config.yaml
n_head: 2
head_dim: 64
vocab_size: 2048
activation: "gelu"
norm: "layernorm"
norm_place: "pre"
tie_embeddings: true
init: "normal"
init_std_o: 0.0076
lr: 0.0142
weight_decay: 0.038
decay_shape: "linear"
seq_len: 1024
steps: 2189
Each number is 128 + 24 x the weight over its row's rms, rounded and kept within 0 to 255. Layers, rows and columns count from 0. Numbers have three digits each. The size before them is the row's rms in percent of the matrix's.

# layer 17 attention key, 128x128, rms 0.285, rows 46-88, columns 0-63
113:085126161117107131132171106131130102110113134116122149126175149129095119134118163130123065131138149133098165129139123136146090143167146117147158130128112176140100140084134115112124086114103101
113:153085130130136106121109115113151117165076134139168108110138118096086169094127091118115156133122173132104130148164133110074120153136104105123099111155103092145116132132150104134146123089132106
120:135156079117117151148139124092115153177157101103135135134160155098099124128145110154076157092143098118123142123097092128124136148132145110105162129139123159106133103107103095131101119091118138
107:147151113142162108107150111109111124133118164135108164097123141135121082133142139136127124149131120166112114080147139133160096131146107161124131126077144150177121150094175126104107097133108159
108:136147146095095130140089174148121103154148134126141114166126110134099136145132123095130096163150159131106135095111148135121128144169107125115132127097116116100101072162114087126142125099209140
103:110181168128167123119126124145122110123144085090094117109100144093155137116135125128128122158139110127111130146119119100112114178142148134115102139133108116166095077102119152158081072096133132
105:138120111169086131094146120099104140155104143122129086140136151137085117149122135141077118118096108101171077121143130125159153098134092139127136098130153131134153121125080144160175152146078134
115:154153147158137168146140071141078131118146090135127141164100168160147125075117119168105134136159128130142145129112118116126112104112134070110098141106140079130109125157132108122119158104142134
095:116108146122102069082145134116084122145118083129116114160138163166108145117124134144101132117096104111133156077141154133101125095087109169096139134107144102122124150130129097097182153151110116
099:163122143080129106118140143138108104138140108168150119144082124148141124129130121065123141120153134123153125140145101142082115134132115113123176108081130167175133129107130137141126087146125168
111:093119117130140166105172129129157139094124123127126128123143147111134133100115158112169121166145098129153140141086115106132108091108133167147072078111136147149105139148104184111118132149175134
111:099115141113149089149127172124149133141103176152160084140099080134105130126106126118185108102131119150122144135126112135085091138152121132131089187107137109123164170127140134143133135135141111
108:144132108087118169140137081148098130121138097102119182117130126087124114116111129138115098118123152134144115100107077132104154120200100132117099145140142155123094116103134121100164124144090110
111:143132173092088139131163086134107114123116108144193130140151120137117109128131128144113083091079148085113137138142118128105105152123143140165136179118060105115134120125122161132084142113116076
113:202108109127146100156111151157156121130149169136126144122161130095115121143111104119098162073145092139131128114132103123102106141138136172114101115110163124117147140125137142166134097137135097
119:082167127094127064121188127157146090105139122128128134109139137110109138147150131127141133122151098137108115128151156108122081140142128136116167143139088152110114143167128124135105134133186073
104:130156130140091164115114135098154163144104128101168078094105107160147094078149131135126115135140104142129183138146140145102119130126129114151129104159109144122104129150137102101113108119100118
112:128118087076170148160138164128126140112125163144142110125121154133113107135130141113102138126144128137083125118126135148096132158135062127095162151106110102097164083127123095192172170106130108
079:144133110108123161116143109135178124128123100107095164148124114178147120112111174187085137156057120120161171104132125133120127139127172136136120109106130120102133122086124161108158127153096138
081:124107173126104160141128106120099157128140135166118151132137108104129067108111124123149147092165180112109122154132118126131152136131154152140117115159149123113133131094109175159155146124092132
094:144147127120151161129097120104193109078096154132114130150130134109121124132122126116138090089120134115122152142185115144141146123162096150083135146144105124112147124122145093121156108088138085
095:126167172094124101119146146124121137153123134162117112111122132142100134114126140151155181128099107107138137157143130133114144122150105103136091107132113158076120166134146094116127116127165131
082:141145110131127119141148089122184164103154142121163119167175128132113121150137120105128101123124123137115118096156146133137104125106126131113116093151143180108130091139110132154146201105174134
098:152112106123148099116111133110106128096123152118140076108115109159112134147116144142149131143117135123129144038120126152091142153090136089134121133120113157101162122136139139126094145143151116
100:119123111108073176118128117177110126130112119146161096150086148109168172149141131116124115150105108155140137127145130132122143104118109076157162117128168140154124116116127129182135126111154146
072:120143137105125179154102176161099135150134087105137105112102123122131116131104123158129124109156088170098132127110165135133136146131093125082145142169146165169083145122122114136118175127104081
103:106129133182147138140154137078128108115173161140118153064120130110095110117129123119142139112155146085125091146116122156132123131134131108120113140097110098105128148128146101154117160106111135
087:125146128147108138100152109173147099142145097100112121147101119119149132122128135141122115137135126158101087142108126092124120121093113103172126113103143153138140133069109112123140097149123130
088:110159139147159104127130131136128151167153151107113109116132151141133111124110106126107197156144108107140144161118132092103182157101144115099131144108139109118160134145170122123137145129150151
083:123131140111157121127137101147118101176105152153130160128131149129169135123112153099131134129159137127164132125124090103118154119100135117122153123118108145083154104142080123109122122152120153
084:128118154057127123128114150103132130071112132132109129125125161124138135154117140116113142095119107142157128147144140101173172149102148137103099109150113137110132112120085102125149159146133133
088:135147117088176121153103141151123117150119124136149117126106135097139141131073109154119109131106130107154119154086150144148146137113126131083110112103161118136082095126139172100113132140148165
083:139075133166126132119101153162119103152136121122165068122180120106115124126153129105117144166089124150112140108138152076101097132146104188159125124144104099146152117129080119168156122109145085
081:140135167111162109155149173152133102131100103131169131148092116149164137108118104128130171086087158118132109133119109140140130121154106167147135135112149173120158102155138170094187086140135141
098:123153125100130124129151138140123119114139128118113137122088128086122128144161077067127106113178160119132163144114129155152131094131083120120086111104127152124084104144129149080129131169088148
089:125134107112128148110131156116121137094137123131156097105146170155158141119135136114097103124094134163111195171145143110154113148134081121131156077153151157130142110137112122144130090104134142
096:122159122133135132096138129127113115125137191139144116104150159191119127110173150084081127112113145125118103151113119155115115141157094130099123116120078114117115069102101159102114120122115106
096:138119151103107161110119115178122105140126128141111117164124104123143160133128121100126104125122139129136162149116132070183136109125121102124120081090190150138118130110098110145104102128082123
089:121131084156122105140128115174150138179110134130118132118140113142149108117131127126129141114095128092096111159125121109125133121151175115126125143094167113122192118100101186094156134140104095
092:167133100151107132167136145112136149106088178101118162111140115106099107140177115136094146107136136147126127127115137126157095161112115133132115151155083152160128126125144096116145150119099132
087:108143151101100108123130108149106120108165116141126148118101129095162163108120084162128103085117097096121139085129095155155144156069093108184102103142123118102092151110135103154120138114112141
089:145119114125097144122109154159168124143127110144117146160110143126124157088144086141165142114094144119136099102103136150125177093098124114123089063119111105106087155097121129138130083139152124
088:113122102065104145089144116146154112128059121154130089132154136150138149108124151126134109115132086161125134116080145152174158156115097129085151101156117113137110087094110130070149102099105112
# layer 17 attention query, 128x128, rms 0.266, rows 47-89, columns 0-63
108:111173137101147147115080130105157122175124112160119137096139114087132141133116124102123126101104121135090147132165142130124146151155122090138086152158132083189099156156126150125105147104175113
119:152150095152124151135158117107128092153164105116131165104110165153102155131153112155137131128143141121121142134116131088176142151144181117104154152117092163124123132106108149145126149115154102
095:104168152139110131115107152125105138128106152088089123113113148146125087112158191120107140130144129170147146078087150144145152153168122139127089083144111131133143125118152136122129120147122144
111:151141125151120118140114172131119134134131129118170133176117138123110149131149126093104129132107159186133104143177155135109118140106160128161161110185114116132121132155176133168139113122145124
101:137147147130125134137167168142161151130108094150144100135156145150106091114125146121129131145095188105153146154109093135156123138113120202099114125125118074122119098100127131122090101090131132
103:152117109123107160097118073123135161087104128110122138137147100128126103172148139187121145134131105106108136117128140159195138119120112110131125129129153149171146142159101140160133131089125124
112:113149127142141123100148104152093140141107055132109120142118131172137144100122131185127132151190139162151160140111145133170178140129122073125108162139119081159139133103173120117122169102122155
087:156078126114128119110157097125099128099130140104116110132164111114117169112095127135136115121142114135148171171154136142143126140131110102158176105074107140123152115136123128092156149116116099
098:138097159114164133077152115167093053144131139118088108099114126143161092098117190104126152079093119130132139153162129143146128125171090132148166095151141121148095140113117122141143129121133114
109:089137106164129172092123141171166154080102116138161082180127152109139136142123119081134112141164138167133142136089135156150128119139142131163100140104154123104148121119141164132118130129121145
106:076141166158097090138108155147128145144121135139106098120113122104109108128125086128129086108133123083143156124120136147103092160110166104112139110181120114147165158150138137133116123138119120
099:125144132091122140128171139132132099133178116122074153138097141120119121166110116161156094155144139150145094142105120134152120126173152118117100152128120151100122121138120131117105137190094083
106:141114151101124145115125108137139101148146107152149124110111100098114094084095147147125115127108178115128138122113161117154122157152150141180136171131095120125137123163092107134141156115113066
108:157112142163176068121132142134163156183176149164127162107156130108130149122104119147115136092092103111118145115133136116142150102134180158129098129112134151144108119128131155166116104139179153
111:126147104101113086108153120147141100133153114146135099100144147127112171105106183134157104149144128093094141130135132128140144139128119084130144143106126114099136118110150163140134135169138095
100:119132120149090160108149127090134184123167134103124080129122116152165139137095095136164181124148133123097120142138139138096103138141109162141100133141124132159111124148121133134118115153148121
113:114094148088154132131155133158159182109119131138072121142105152135112148123126147153122127088148121093067148181133126130152104119106122139117140133130131124141133120160077097188115146095108078
087:125147129104144170112108106119142124128134125093095123195098125124093091164101148137108162183145066112144161111161139153130149144141169143102157133111139140092108099103104144106145120105131135
080:126134122136110136162148110137150141160106127120130114154100144105099105108157129079117128160193151149162117146132177086127119095123126114127148116116129111101148108130131191150147114114139127
103:070130143117104148144094099083174157099094151152139125101117117132151137127101135087128091126128169132142119114104144107126128126109089116106113121151207142184099113133160140103153120162123115
094:127136163155156121102131130119085117129185064132140117133114109120114107107121116120152188121116110115137153166133105118129170130120119087139133100100111135128088146064104123137164096183168134
092:079097129140139105133127155128131139121129087144144117178110095125119128115155132145106105106114161108081135164093111131103118143136117150160127120124140159101171098188123120155168147113152183
102:182088135147157118106124154128097105135142123081105152135149122155109124147142128113103131128095158152090166125166094138133134159125177147154128129144103149107169128144124125119132180095099091
107:200149123106145160084121114145095134134111100100147089125126145081175142177100149103125140121101131142142112135137188127086145105142122109152119090143141128104103161148131102154105108106173147
086:149162165116126172148129151131163139099145111097124111108133145107159132135093106142162091123140080120135120148127126117168127142119099130140120186116133121136087149172116112152133124145131148
094:105119139176124123156110151054123134136153132134117116109100129171092089072160144094123146149123149126133108119082088133127120113123124071131109138128134089159151148147108082162095126128122110
091:144120137091111179091105131155133146143090097160139156138127143093131118133138128162179137168120064116121125148126125132077138131094118070144145143111105151121123104109110165125106152146141108
109:119158146167132088160123115133116122132106164129110141142110147133168123119112135142110180160137092120121093116122149124117152159065135102112093153126140079119128156113150118103124102135106156
088:149154112115157143125124110135134079143093113158129125177161139111144129163125129086148122125182158122177157145175157122147161144081128085119122092099140160070125111103087126127146128122138116
093:145165144072142133155111133159148139049105118118063174105143140099112172150141106080101142101146105126144127156124140116117138121118135098142138116134154098124143160137094111081164114126130096
097:108139152104168153157119146156140106120142082131132169108089183120129161133136115131143142118142111118115164128100145127122120136147123089133116128149124127117119113178167146101108110113133167
087:133156150130125107082157124174115134134145149125176128113191150143132142144081119110103102166103151146112134113131128114137076113129122114170113145105147135151161140144123126164160104122157088
085:111108089078102138120148106144149092127145093178132156084114116124164150132090135140121147098142115121160155097128108095163139134147106123132099120108109106108111130178126172121174085128159159
109:114152119116121141108130158088135132148074122145126148153122140134121174159140131063160123110172125105162135118105144124129135108124092108154112100114138139160104142167172114138112116174137169
100:134171102116116130141066110118173110169077113110141111150116130122134151159091122132077079175109124121126165154114176115189123079131070155105143097120125153129134160149127156151105134136170185
089:147146152157139131125120063162124118153114149125116121111105130165137114137174160097116127150139101078095109134114119131114117165163126107142129155134093126122133126175065138077153125135166159
101:143158135086125144083133109162140116151108137095103105112124125130192165147084125110124126098113124112112162136135161089131113062102105129120111084099124127097160141105153123161077139148140147
087:153124089093147160144156091157164128161103122132134137115115132111147101115110167154132107123121116123089118149124184133119144188126161124138119168131134116129161079144095147111136112131131149
096:073116125148148138153153075120120130132050178138117145123165111135101152146117092115111135111092126156113120136054161131121127130131147129137128131157105137143111135151119120172108166151099130
093:168135156121106113130136130065132127103179112105097176098080082111131086082161073153150109108169112140133160115118113109131146131090098121157112106083135142141101128146129111165142156087158093
090:121124126104148149130119161135138129145156082188158181189121134132142146130097103136144165072095133099149124147102116120100128106148141125142140083117108128098082111143086128130118141137135151
093:126135145106150136090107126167122140135125101098103133119111154151149147101123172096138111090127129163104150128155124126172131094132089122111142102135158116119157132112097111107180125147122137
086:118162140125068147167126116133121177161093191114125076075125148120105122189153131159137127158119169116127104080157128135110077157134164126090116099104120099168143149118116172115139132073101165
# layer 17 attention value, 128x128, rms 0.46, rows 0-63, columns 0-63
132:134092135130145149115149165103149106104087073140141132111100098137116090153101102147111100147102070133116116111122090081148123160144134101107153141140117109136103171169168135175122140122117115
118:103099133120085117113117144122106151126132115134125119083128123140130139171111144156127129162133151105147097146164092161159097152102133125083121157138149148054101110176100128112111133153103139
122:135111106114132163073113118106125132104163183111069114132069153126150142132124160099174112135126143130092115151139138084126178157107131119179159172157100091129129153127138156113117129143150162
128:111112105129106117124094116107143126108160149146116125123143144124129119127144119133121111121111145143167133146175113092095147207108116137123134128120167111100162153157197150102106113116158172
120:178107150142131140103126092136162088156121117156129102117111168082104109093097120118108105145114139119132074126145114125133096126090153155105151149104145130148137127164136129141136111095119159
130:123129144112136145142163093149151149129157138125104149178169126104134149118128127106139113103125134114167123094097128167122108132127073139127108084066108092116160131169160138115144119163105116
130:141154109136123137134183164098131114132132084132161099121116134109116150100164107144150118133111171131139153119080184135122138109099108079116102121117118127101163111126166122161086119114099131
127:124106105124131119096131133123120114121141091085123115119106124111119119130161148135160133177131124116122104141126139141125091101143121171102066153085128126095103126112172092136145100138114101
118:147174127115133171100169143132112141116150163126146158135141046120162138107109147151120108140085129088122115139139129099126104154108143133082132139107121131116141162196117111094130109121100086
121:092122104119162131103140168140109172172100105089131171115107141098130102136170135149095096131095129131112142138143127153093130116123157118150117147115149110121147131143178128156168113190165127
127:107132119117111132175113135097112119110138172109170165145154156119149148133103121179139102134111108135132114123099125144130096148127142085149136107089144168116111122165112139122133125095131111
124:155129114129128143106117127147112164116123128097124106115088150088084114144129128143182138137175134100077151109143136115143103164152106127125112116122082115128161136139137104138157111126156138
118:128124135115154125186110138134125125143154148112135117104136094114176126114142126151175141086111107180158125140140094185166133133109137125166083134158122163120108137128159127125160111112139114
132:165105130119095090069097165107075117120099110102122136131130155138120137127126121121138127099158161159121132140105085120123098123136166115140123117105180131099138108136137145151129140139112157
126:082114113131143118108120139160158136133128117127089127103172120141129179104124092116121096129101122142141137121154083104168154054126121094145126152128123106142118067094091093159098126123125151
137:107100159148115107178118107130151139136148130108177127142145109139102121128123170104104120114074103082164142131148107092179139138112121122106128123116164112128116110158122117161137113133120156
132:103170137171139128116135149122137127144144134126134109101105147166124127134137150134134126094108145116163149132103138105151096133166131095146106090108170123164167105100140114130168129090127084
122:148151113125128166150095154121131098148116177157086142128159139108140113122115139163092119117116115137145131116122071151107171115154103130134142113096131088131098147134116126113093119149156111
124:135125119077161121114135140133142134193144100129074112138109121120158166114115118122101155136167124143137134127089152156153104096178127142134112141143132153115147115156099122133107117115108111
123:164099122131146108101196126133109161107117129131168117144159122133154151138143125121165124098134111135107105133121074110167111116147174105061134154126135156137094140097164125140182116119180126
115:108147142159107135164104131150110092103154108161140115151153092138113113133169104132137154120108132107096161130159167140131123167118086150122097129137122172111131162117102158143144122120088167
124:145102164093119135099093134131156142159127109101114119097131154118142090085103220131119162112122137077150129132136151098115163091128132100101136168144128120102121144103121114121142104129173099
128:142134090137144138147109107106071131121139124127155096092136114147145126087068133112181080123137181139143158138143105144089112126126124190131137178145164125118091138142095140160124160116171114
124:120164114118143131129146090099086175139112121108184140158131104097155142122099135117140155155177119161113115110097125180098126173095088140130143145202109147157112104111131121136111117144145132
124:126109094080135135099124159109111135179173147142088172139062106123155153115126157136097138137067140151128136117124141148154115157102128111172121117182108151120104139123161132119139109144128126
122:155110120115143117129111141153125119129120143121134109135107136151107132142124134128136110183139142118116112137113129107145103110128165129101123077176145144072062121122146184122106109134135127
130:136117140084112138102149132134115085151116103098160128146122157125145104130157099127179147103135144122111100123118154114125100126123118110155117151175107156124149144131116132123147131137119096
126:130110157167128164139147094125131091117171094165103129101157147178133160172146117091111091100108109115114096131143180156106139122133139158161077122115152089147074134119127129142159108132161096
115:119099081139193160143177089125156103128135151089150134178097117125126111113093101127125129120118152129127124151150131133142095157140131120124164077126109113150132098161117141115129148145101142
123:137126133102134148120145146120080142125120137140112109120168124151072194164166143160166155102121108165116121102116122068122147125110108146136122140119121111152158167114141145118112124176151154
122:136112115083140135133118100088132198134160122106102127143124108152106124150128098138145096180110111193117153149098104109117103104123114088116148147089136112118150114124151142184134125097141098
125:122183140099114118122138122117156172124110140116124118160121161146111112148135103127140107143065142160168126117149104106097182153128167155097099161092116113114133124131103059142142128138117151
118:111126164124115113096127113099119124154154131118145134135133198127142127121101113118105092133138145156127140157146111091085102104102056125124129133143110095119181123101117132134146148103095126
127:118152083098117126081093104121144093100098162094157084160110128112146143161127100126088132139128134129132123145133119135127116151152156138136124097139117121122104105151133118142135128148082113
130:131129127165125129138167148190121180121106091177160145139099117085140108097148156119129135160126150104132138149118102142130146117137152152127134108121119097111118123127140154147155148149108112
132:159118118142120134154151146133138121097119123164138122143135113135091067125128120099159124159129092111143135129137123146139154119178094133144126133153138111135145087091109098119137114138129128
135:138113173090122098156152162137125085136087122140145114100130177157135140074092129118101145127098116143168182127122140121128119104134145135143119143117099148129093077133110148148157113157096133
126:137144111093124122160102108116144127138127086116149130111160093108134128114183147144171134107145102142121141151149098150106107110097082141130121105146154111134128116184111109134125103126100148
124:134096139125121103129104123127138137139153098141146089141140196140156144136106148151206143135161120124122144134111139165132111112098088144105146181112117134136113099130080112142151139111108129
136:157098183122109098138145107107167177123146144137128121129136141135129119192161115187121175108100119140159131122111142119132119132149160109068128101144088169109138115136133138147108132136132149
138:125135148148073147128071157096145098140180136127104123115126126077149117104103118147120116143091120137127080130085134128143151130142173111118168103139101118179166165154142129147185132137125126
116:124152150144125109153119088131127130130105157111151107147106127145096155108144214122150116106150114149155099148150129133098165155138143121126112093156097113088122097112137138159135132093079075
125:126118115112122118110118115130105163103092104151126160116139173163130084150159108155136139133111158130133104130137119117161079167112151170120113131133148130167141141094118083109114140142141113
113:163119122154108095130125097141127163128130126136104144106104136127090139130133154102150130098120172114123158156093182166104111133127176111152130121112148158118144116142133122127124099082150084
124:131115141126141167089115132119146153115178139154135125134149208111137106138123141139110094136115132113119118108153144124116056121131141081098158160155132095138119122117159119116134086143116156
131:119149111148141110159120152111133097109134147115117066094145120082122157151119135117111122157143124156156120145117125161107137147126170120106140147112103140058155096067146089115150137113095174
123:092153126165140146112161127162101130109093136143087109137168107100110103125105169133107101101089141139151139101093134188129140142128132153121167132165143108098152143124122124133132123117141178
126:133099136123113195116133120135058119142074154126139103128136086073084130115109164134137157120093122149136125124136138108132115133098103140145106120147118153122116139155115154143149120098129139
125:125106140111196148119150113122100069148127119153154141120122083156138142115105166149125139135091138148129108160093125115112165152146107141092130129133154142135109115152116134105120152168116138
112:122142136151137120087164128129106146145102144156108099151098104098137165124122081108107164132133128124146159105139110120161123143117120146141109178159124159086148175171136112138114147122139081
123:116145104155159132109090089126126138136148104109145125145083148149157144147155203143108122118115114106128159147144123121135120145152117154140113182112145117075082153126149158169122142125113133
120:170168099174126146136125134119141098134125138104109112133153125114121136108096164190160118091112156122123087150124134108122128136137115151111123130100072148146116150141141074132117153183090125
123:148120138125133086142137120094133135140123113128136129152121159135153092101132099153108161162148162147080160122085135130146144176127137190133142105132132112108151169155050090157111104170106148
137:168170162103138136135118091150129165099127139115126116132110110120140130129088137143149129106148136103121148129141159124095194170133149121125098144075146133090142138124131115124121133158129101
128:133184114149110138111113099134151127120140098126133125121124146153140108145135122115132157098148098093086125084099108195076117129104136115121111143117146124154097151160102121147109114167120121
125:138106172118126116079107114176132130118098119168157130179162136168139140105129113127120101148107145126121200146107115117131155156132126169119152142150144117131136143131149164135105106069105167
129:100135162147145134142128135127122104096139106136125113122069139063085103085136118114088110130147151121111103098142145131130124190121132135140114119115142172168111086131119150160114112176104128
126:113159114137144096146122132103124099134139136143130163113109145108116125099117130101108141113101126126148132126163135148128119101123127105116154145148127157152125136196143123117069120060078128
126:090170127170135128149146113116135148127159141091196134156103149125122121119107124134142131094118084110115166092107136105096149103142108095149106128155100143148120121107107153121173153139108144
136:170097139121122117085141115140080150161140127147146166160091148100091161103162099114159087120129076097112118173108138150164154141109146145141154106111139105144090183152122093090150125125132124
126:126113136125158112137118159170166144112140150141114120128162156151095112148105169133138120102169134101149083123101108098107110152076121137197122073150121109110119120113141098141127133087073151
129:098131103136142138150095160147081159104092118130128106164120156136142160098142131130082096102125103158128117116126128132146117148112156117201181168091148169120119123138155145099102123094150135
135:094155129114121148120155134097141183137153142120131139160138125133125149148089113113130113133084147102088137143155139087108097103120099108173105156148137174101173148128092132116127118133108157
129:132113155134161123135079131106158154134126111172161128137140136075144100184117078099156156154132134188152118146105143118120121133155171140152114148124129106141128104111146137148148138154072140
# layer 17 attention output (transposed), 128x128, rms 0.412, rows 0-63, columns 0-63
131:102157141159163169187109099116098126155164141114109117126159097131128146098124119124125162123091100147118150114145096127137163094187134135134115099136113115120135185185128112110106109151105125
118:115122088132065133166114119129118086112107127139149103157126121146114112134127157087110132146092128155145103135099115124149123095157120134105129144118117093132152126085134121113070127138106164
116:161189140119164121121158122140116132068096125139117147062133156154120129109143119123099147141123108146095136110134143123102155111111166105153107068105141136147094140099150138098179123106072134
125:156151119139105150154142124143108123119116123165151141104170101150118116122108104126140097184114124089115128128152149122143111118127155085122165110125084096089120080087151092110139108113117169
122:131142140108171174155157143152120124118170123136130100114126135134118129124145124159141134080100117166092145129086188108115141128122144125105103103140131112131086143100123108149125108116097089
128:094116139113088100121097157079099167134166079102144124156153116101146110132113104119149071162127094116169117103125116143150122107120130124117127160157142124141130132105079087150125140094100148
130:146124122121148128095109101091094085110134139119141163111132113141174171126102140123144103167110110099138150141110166134122103116102171132144119155127108081084140182122137173134128144141161143
125:137056127129106134125099097144128089123087143097151116159183144129129102140098147115145116152130086139112140140150114163114120162157155140136095141104113160127133148135109130162085129151089100
118:128105113154137105137149144097115134160142121190123155184129131111137175142128148101131167102105108151149136166153084090125158154120122119129122058104152121145179103121097092139127110166071144
118:161086149121107110143192106113142108109165160155117181126164132144112135132119081151171131113090149088115128119112147179143141131111146088101132106171132128161081136122121148147141103111135150
126:106146109130090109162102124101136146126167149182127157138089119115117126105095132110140162134121107098123153151189149117122152185086128166139095133103090110148124134104150130131088124177143145
125:138130144131143128126116105156130137131161152161133157092117134129113084121128133123091123134131096108169133156131156123172123116087167117136127096140153118153120147132115165106120109125118103
118:124130115153141118099157100158149102103129111131090143130114104139118135142145099191125078161080152121137159147122205103136139150123120135126141126107090144149158159095136154165148120113135158
130:156140091096127170157130062087137146089110174166118132177131129134088067131121181121133151141139154125128124119110123107112130164089122103170149144125126115095081120140090109132108144127112155
122:202095163143140098141150120114087103142111143066130117157125104098098117120091091099116162082117171133119145131171144112138154112135110123172104149114145143104122108149149145128122146143114149
132:125165099133144111136136162129108161164161096143115136172109138146094143131107114107103130100116149157079134137081126138129116110150136114122137151133112151099132130103106115154154125197143102
135:116083117082171130120116118108099116146153129139137144159155132155124140171092141147134112148166107118127143154135128116127135189132090128159153134146157152082139113117140086139167099124110150
120:152132131137107126128132143057118144134161116114142152120111119110081149126141096098103129111140136128141100101158145114123092154167120185105119107140082145149080114079122145119129149130112122
124:093071135132144092097128097159141150078141087146150129083131145135152130132154188106116142146114124136096122107132085107123135093134073132126132180158111152157104092168137152157133124155126120
123:121101087132124130135103117119154162104107132159057099161132130146133123127141088114125091159153139140127161100115121136133139104073118168171049084135086157126159144113133135166124120134115109
121:114105069123126160102125166103128075106136141137135085135127107116136132143124157087120140112124173105147114130111133143144117138149160058143128141102128081141111122138122094140093112129123118
124:167150128146105155122146138121144101125125137163127133158147079150129096155138137150093144167189105132123133131094093158146118109129100134126160115083109166118090162081084171106127114125141107
123:101100130128141134103115109108147058140116156141115120093080118127126150109144142168160120107141132109123119113145141151102137113121155128125155091118120140144135069093156099125117143141098185
124:099127132133128086150091180140144162053138079094140091111102112126119151131094129143118119139115166068120127125138143135090152110111124141146110129166078140133113144118144139129134146135146109
120:110127119144133045086152130156119156075116132103146191123141118113139131169100096125131160159098133113119120133137122115099114129135134101130131117164119077166135151114109095120131143115155154
122:116135117127115109146134179155140114141121160123121119057115113127151167143143145129129122142136123111119129149146096146092133196106128100173084133164119106146146151115125099130080155120077136
128:126152110094104136137122107157168094109150168141133172142174118084113132119145150144115143133118142143135151094124143134140126107126099107150079145149124130089082147106109136129145127131143128
129:121106081141141137133128122107140092178158119069119132127144180093109118136126133167141108162168149172125157149191133151141084133146128148148110071144101152117096131150128105122134105106153147
117:119141151108137118146169099165102168120187116091117119129111149097103138152160128108143121123146115125162115079167142116102161140080131083134126151150138120137147175085151096096165106108097083
123:134118118128119095121110137108129112139121095129151163163142155134118121074099083123127115103160148105124081128110103111182105101157100138125093139171147109128149107143113138102171121141120154
125:123159117120102095106136118105116140149106114101142155112141128132143134096064159138172151130113118165103106115175149149132199087119097130128146168080120132114099142101126172139156153125067153
124:172107161131152129166081155119081130126107130137053141151147097130136103154108115137141120085112124122112139110151153136110127096164135126111124093114128103148125084114141177153134121133116125
125:144137152145141100147104140083156135135126145119135080120137161102153129120134142134121152083146123173137108089138135178145124106125107110119152124099125147109134130073115112157103098111132131
133:149130080116159149128124082162175112081123128114151131092137136103147166090100124136141134103150116142145128115138112120096170124117146145184132157101091104136162108142111083195148132108130132
127:126115132099120140094170128146100133155120111124123124142116147176117154128136107129131146150129113097167103113101115142138100092131153087109126119118120100142141131157118114126054159138130157
132:177117079118136114114126088124127129139153074070156134127125100123152146125123117123086119108092147093133137123132122125119143124131094133114151124116115089077107152150155117112056079128106129
133:101111130123144138144126145131128081138150154106157144128149121112153125112145137131119104126154114122110130133126137107132115128168142141124129134159141114115090146094157101179137169168130113
121:150126130123125133163127162155147113077080134114088117144130149114133124106157140137143097099146132151139163105107107099131140104123126095094136148127071138137126083166102140098128088157127146
124:097114111136136162102074126176112061111109104124113089115103149116137098117117105126126141120118066153167109114145151167101128129136131124118131148146163136160123108120174139084113110173123138
129:164120133141081131129084169140143122133142092165113104145165135136119135147166131124121086111159110111126112163150139173138107124148070100135129157144140096166128158148115161119146139127113130
135:141153120162143124106160091129118154140164124165080121120131107102136143153131117123103141147094100147149125126124159132151117122135101107126141105128122118108123079151082120115103133155129121
124:137147112145137121102130183146124116155157092145087108122128138126125128113134123166107120151100089115132145153147135137079120121105094169193160113065121121137114105114131128151133131128142149
123:118167120082122149128080099147134120154137118149140139167161107126152093160109106091178114075099129092117116139185127164133130130129120147091128141141140128108163110145124145150127133112133112
121:173119131113117123096132137110141128116149103115114168111140149120173099139148152127107165120130125137116151192095127138147140162131117129135141137142118132118123096121107126154057176133137116
126:119128119093120099131153142132130109129123113191149129095108123116166158151110122128117115099149097151093114110159113180152125103130129149138067118152112136102093119108074117120130097153175125
133:124126136134120115122147110112143166081120157135099116141132176084156142094140140126108125147134130085124126163141162144133097056176127140178087143107150114121153119132139101142124117126139120
122:165136131134137123119114098102112161139161100139152105154129121168127120132147136121132094118113134106072091118114143100128147088140164099170133105162121128134139111110128146115105120129164119
126:126112137111150140104151132151155107135173132130159124120124107100106092089102095153073106130113131110131160149103134103157135141110121129111139118177105118128189134121125137139087125178152137
127:110100141111125105132133141135148144128083138084104128173105144117158110136114136125141147152076123099130112151088117089140110135132096147130139150158094103176107143103153115065131099151129068
114:132067172154141110113117125089174135107111112172154148112119105156105126127069150111128171125124153158141112159122101116120125063121152116140133141104122115122123156100127085152147130117111180
123:159146140098162120114134104154168122134143115128117125140169173112092116125108150082144154158162120107161112155119120165112094120167170116165165143082105133136122100112115130138117073167127119
123:132090104168148101101107152132127106108158117179133093126108154121083147104149116156108142170085119100119117105150108124107148137202110137136115114121109086077134095088106134124136122084103109
126:133150126164147152153079148096160132134095137162167101119156102133110127116112122133145181132127115106127137119167137126121113125107122022142163111154159107118149108133147150114142129174141121
131:106162137128127135091102130104134097151127155153119146134099161145144085091148125117117166146104139100112123171149139125131117104118135145136145074111147125175126139115112126125094116080146144
123:120116077114131139188126143131100104120139076140081129100102136142085128129114123134121146164155141164133126108127150106108160107157138089129144126159133125106120145178092117136121168121129104
124:154170130150154205091125147122090147148136141109122152139134142142151111136141143087141125098101113125098126136155123113110104137107133123134128108149108142123146103103179101165149147185105119
129:094077156140136126119173124135119137111130099122133120115081119156097117143133130117177148071099096119103178194159160138108110158131146131137120123207110122128138152147129122134088126095157095
128:116137161098102076127134110134135118145145120104159066153132132119156153146136143133119135133144151186104143105125178108104108136156163112128134131115115084114145133139151116130134118119139139
126:164162153119152055097096132164088121144155116102086142112111123117132131126131137109128137130164118125165122133124161137137130161173166090158124129144114148115153111125143140141143118140164106
134:188129099101153137136112130106164179116122113091115130117126156135174087133078111090150111106053128134123117120122136135127130143130134140119129076157111108135128116108121140131122155105133146
123:159132166120166119145176137119104080124137069140128132157099148107132097116149126161121131136130112071159166109120069152125097120140120123128136145120110117133133124123121104128166146129164140
128:070143164094159159125137063152151139119120145178110108124075144108119082150103150158155114103141120117142149113142165125142128102143140145144140127141147094135159118124132128120124160158155113
128:138077158144141097125111141117143118088179157148142156166102095112170111126126152112116109115126130188105148125123095145181149131140088097089091114136128108115140105101140075120136131116127145
128:134110133083095122109141113194149103096114180141117089150126122170140188105123120118163117110094144149110153179145143141137085143163132147096115147144114145108110137118120116120154120117152130